config.yaml
n_head: 3
n_kv_head: 3
activation: "tanh_gelu"
norm: "layernorm"
norm_place: "pre"
init_std_up: 0.0509
optimizer: "soap_variant"
lr: 0.00808
lr_head: 0.00798
schedule: "wsd"
final_lr_fraction: 0.02
seq_len: 512
train_tokens: 275900000
Each number is 500 + 50 x the weight over its row's rms, rounded and kept within 0 to 999. Layers, rows and columns count from 0. Numbers have three digits each. The size before them is the row's rms in percent of the matrix's.

# layer 9 MLP up, 768x192, rms 0.292, rows 747-767, columns 96-191
098:499558514534455540458592438460494499494432550535420437531561552497499442572461601469485521498543426538548563587478511507626436641536461521422485503510536556518472521557431538437497559490509438521496436425413590494454559525534525634584497479466573412548551526594431484435567486488458491452
104:537461509512431542455515479547471484548500456419525536462538505576454506512529445537543544583491464454470464467599516529486529563523469541457544452482565601408572527425512601534502448590529496458491538425425525510586527428508592505578509481548469532542601431450539460521534514616447570460
106:439574454449418504527538591632498523521464488490514454542581532518445494466492439501559604529446514448554492533544436427592502461537557507426396536547526523446486501500454537486462499519530489420488514478491496537468524530526423521460611476412483399464465465363471476447533565444484478397
095:520569450480461419411501447543492487414487537424474534489608441538488507475554529519489531550496588529535506569487476414429450519510468461543546447491547396573516541555460423473483514499484474517502461477496523499549456533602534467500411630490539455455489454518405457537503441438589488366
102:463585472430466542552482438540478433552613484448559582532485518629582530542463582530432502492413458445419481444578483538542564584475551441479459445477552394482462469478499494504519501520479548467433387506586408498512392597439477524485568505512559542511500545554449485441528534531455470432
094:434451488399474513573533478481497559568553441498534538482622424545579479467564474466418491528487530389434564511484481518510535491505458515448578382427544585406543515531413564474553516511513552419461529532480474584479497560529426437481450485470509490582490474496573504541447520567514462467
097:565425612531418507445458424545531487545544476486502480587475618467602410574513449465488554501491445462510543518555491444463492497441578513402475465506616454582538481509496523440458647556539556427445574531510403434483461550469444579469485462490500541594501475565504414542516456545470459576
100:529427498530480382560502512479503495602447501439519429512474613546508574505412411590549495570492527441465541465500438512447512538446514566525532548482497465539551530560469507531586481457484487570532541577547551450497489493457520542498436532473509397590539437496536498538457556452517443527
094:474563492555485529465455515567515485424523459540416547439525478558437468455463506511570596523435520562472600472545494503483527471456512562481530491432430431506458561472497520458493507572596404497522537584532602503439456474499443395500487552457460499438502352441542562423452494565454547453
106:486468539535479512454407512490493531516547543594415466608514553472517458525565416417508443520578461539559505559461480493552509505484377522485499432516576436552500559457480557526472511502590539567482447524479483512429427483510473439588587521511519559519385441493552438444492624478458589678
093:451528530519464532459494443492518601499560471560455572461530424450437444516578481544482492537470516551462515566571506583506565444375480522502445578556518502472526523518472488586424577490570573486457481479503403502479511471550514439577472505418451569552532501508497491477529448408541473561
098:510565490522553594577515488474510587459486544470430463531487520470537508559546562417500515462532520487497620416534506534484531474452515513497475433495522570488463472482454480467516518552474480466606513502593490550453582496500565596424669499501484384488492473480397492550469617468533474498
104:543567535441524455541531482424465520523428450470443558597433398522488461482518431495525455506495561476522535592566485481502462534528461489459518541457528486515532479456541500575554531606479530479513520513465557554400483378543518484561468600480526473468470601577589490444558507500565504591
103:521489461395530493482533507440501479434460448478520544503520495530565565530501435532492519436501547445586418480485538425484471498466543491519403480412562565470527462463544443588651514487548518506400431500520478521537542608519479518578513516450456507413533523466464460462541458425505492538
094:453507594498507490497524577508529508463452509522533527504433478428464565505523514480485452570542429550464476505427521603463551477573530461486528471419562504449535472597454518464554494471607565461525517495534503504534488446498527508450438531477505485468525497500563489491357389457437465442
094:454526441486471484549523584505522452537519528398521439493485486469500511544473511464486502425472549498545655590462463479449520512441463498484398448496483553389503485534340438492416453544435513494389536480505535578502460471475576502483522476531549443432494586498519412493434583423541539440
096:613398518482491539563495559623469521547353532553499456456560528554473514484501508462561471429472484510450518513493550445536443505434557448573410516552457623537450444445449505517498421533461543420552410524459419535471497535527470505552487546490512426604488516471498503485499570504551576499
101:577506491469574523550446554491531563487485466502571514602485563497463534498562494541467466487428432491487450507440455572372594592424584465411466519496490525524463333455556523466481513486416480489567518520536501572554541577537550476486458483531525571554458415501501506484468494470479578441
097:450466563467480387551436518462451492393565553519557511529605493485433475473499503652482436452483506482539449562478428482575529607523488439595505357585486493551453497434502382483469503516509513446479504486507456536405479504547510537415509499606527544482444475501465424537486522509640505506
114:491514515404488485544559522454508540538497489595472541571470448451491449520487462518510511504532416571530472439581484582495582516515506521568502518462520613443488450454554548594408479394583517457522460507563497519473549463580490477575451529475456482380502549492474474478577550477484591499
099:516485516532506551516493529513534484465588544534553536550559523415498499354586409527355542568427503492452471377578523483509485526458492488549433517567498471550425541487527494450506483483465537468546571529485450459547548480432504508470560468443441496514554458555499459653417542517633496576
# layer 9 MLP down (transposed), 768x192, rms 0.299, rows 747-767, columns 96-191
100:364438521451606490500379397490503525511536487425453528423523431483483476443507438481520535469629491523496490512540444533451506569529505408552546493456541495420431394525572650466529487504526547421459429491554539516514532483543544502442472593493529518486468491530502561540538590528580486558
099:504474541533644537546498558400452480494479504530446530508498497446537407485594554519528512460536560588582422534411548470573526493391537571397547553567518568543465453527502396517536545416436428533492454505474495512511473561468530511443535509453589573515510429438506460484483487496486467502
095:451464468548488518502372506506559494473495562458391519455458480516550491454514430503447448532667485496590530586516571500495524535460518477481534397473482465508525511511532544473419450507488498567447487488446414420471543409468547512443486527480507592537495467463549526532473426546502462582
099:507492604481514548521548570473417505541506498581523470508433524497459463438412463460430471456460492533568520529473459494591537427519475447514465533453439497493429529477503452489496434505543450484497526455500477409467629506435529489494584416463489446421574451468555500432455521523494560524
109:548559511602573384472462525613583596398526424549503502546370517452520490469486443439436501501524495486509472564423584514401462414546499542549525461543523467507497515512499488592478506598569480559603492511455504494525545456453581505542522449491482549580431502439479451527484469459524429433
092:502456461489455500489410544469492428463461584556376420533470520440560523496590427512592493512498509464436447552489534557365468498533517407506493468477466439606483534564388422522504551461492519497584474447456507459488466484589501473503585511468444482444449577488505493527554493448591503500
104:516493533540489533372529480538532427401549459629565481441556532501489425513457571422433464546568533490438466484545488474501479512482517481569551516572478493548545567578465507469496428551503491443549457531476531488438519508493571557505544497475463514531488445528429565466503417484477586544
107:529454560486538450538480451509476563419531506561398537498431415522480497551472528592543502516400548558534469522540489526478519497592525435494555517547529448530487343472552515411436431454515504582421494507513443506480525518548531526500568568539519501421500465492484564497473499530549492503
097:539499423469449484465509491491475533483465510439550485482490463424544551430521406515380464486569423459570489484434538578370573502513484449467498547505457479527457497519501519554548551503445580589509472456513490471537427503493559547464485510494485535476465451413411478450508519506587419451
101:574533484524566466463504538518381480595467511514492599563476385586438448472400488522440520531505516451551465480483427493494566555628500459460447615495580519458480405477565469451575524585510430524487547489492466551469524530547487527488451471460438483403509556483494447595442428478510544520
095:472548529492573506387422474479553492513502360509454560453456465425495465591469496513462476517487521505618480489511540459518497458501552569504579465478558435496456505389579467462454454520567422633511501504389418488427450475585548499404579470495571500530561450499467504500474533481505468488
090:479520557466410472543526554487402480559529359483427488628408454428433449455538480511466584554501560580488405580436454513524503490479538505520474500521519439456488578395506505606422478450449498494487529496480548495494504404499432476434546526512512559480470395509489472547471512503479506492
098:557500552524543565441462536489460482528484448536512460434425512470532517520436571448585491529429532499536554517570572544464413563564482593476386498477448396538561489449448482548484390569451457536512543441546516588524457502510552455519543421424551556533549568522540470543466452566522419506
100:501480466510519445599513435514457564566494511414493575492502491356456467543534448504429437491512481486515462454507509470388466509537555509532464470552470532443575511503506445452515476577480536502535522541460444495448482486494472560467457540418466502512512439517545677442638498575442508532
092:583525458481470460554491519383503421450418462477477475537562547411540441471458505448430534454352445541618478543511539495557453497452451503592454457471434490544488509506480444463476540529552555569513487500420491589517461462520493574533448495476546441470514537491457439575524531506448525446
094:629424559527464501465518457513565554508481522500461498576544487536483508478542475505391508503505534455438487525475598557475490527449582528475465553515531387602520505483504546547453460501414481513511502517410531522545499483531451481468620452459548506454602378379442512496449475577585484482
110:498585535532509436477541619514605506485460488521492459502412482448525525435485460544517573496437485585398436496552512510407586550528395486466493551479501442574501555547551483522507534503567589490587421543514534509481570441454460446515610470518530463534550530522482480470515590498454504426
111:437490572546580471506476464540472460524497417507482434483547504520520517500583453499508565446550433419483409518486476579440528550530465531428458452409466483486526438506508458459542488492440476455607605407481572418444500467597505428530564618468592446483451560507397430525513562485484557485
097:456478517522473589549517542517461474501479490481489558466549518453628516596446410456506484472475477523428420514497453560539522436508519529496531496441486498564537585476438551449453496484437394502584452460563511571507579544493595534570514495483530413513400545496509508545412541581514436474
108:505512461483570549483578491459467540468519433519486514419449547365471421490413467555488500456501590478432467503494515644452437545490526516518435629514517473514515487508518482544622506486430483414427521451556492497493474485562557621551524467453445505539498403485452490551540466514488535544
109:483501515460432455472524503533487501477538505460533432486527479529535514475472532455574517438514457459478503517573578503475482482500526578383520388454535531510567529514423513554466435572581487519591445517385469553529414525517530579481449365466528438538464549437600448537568470522461497466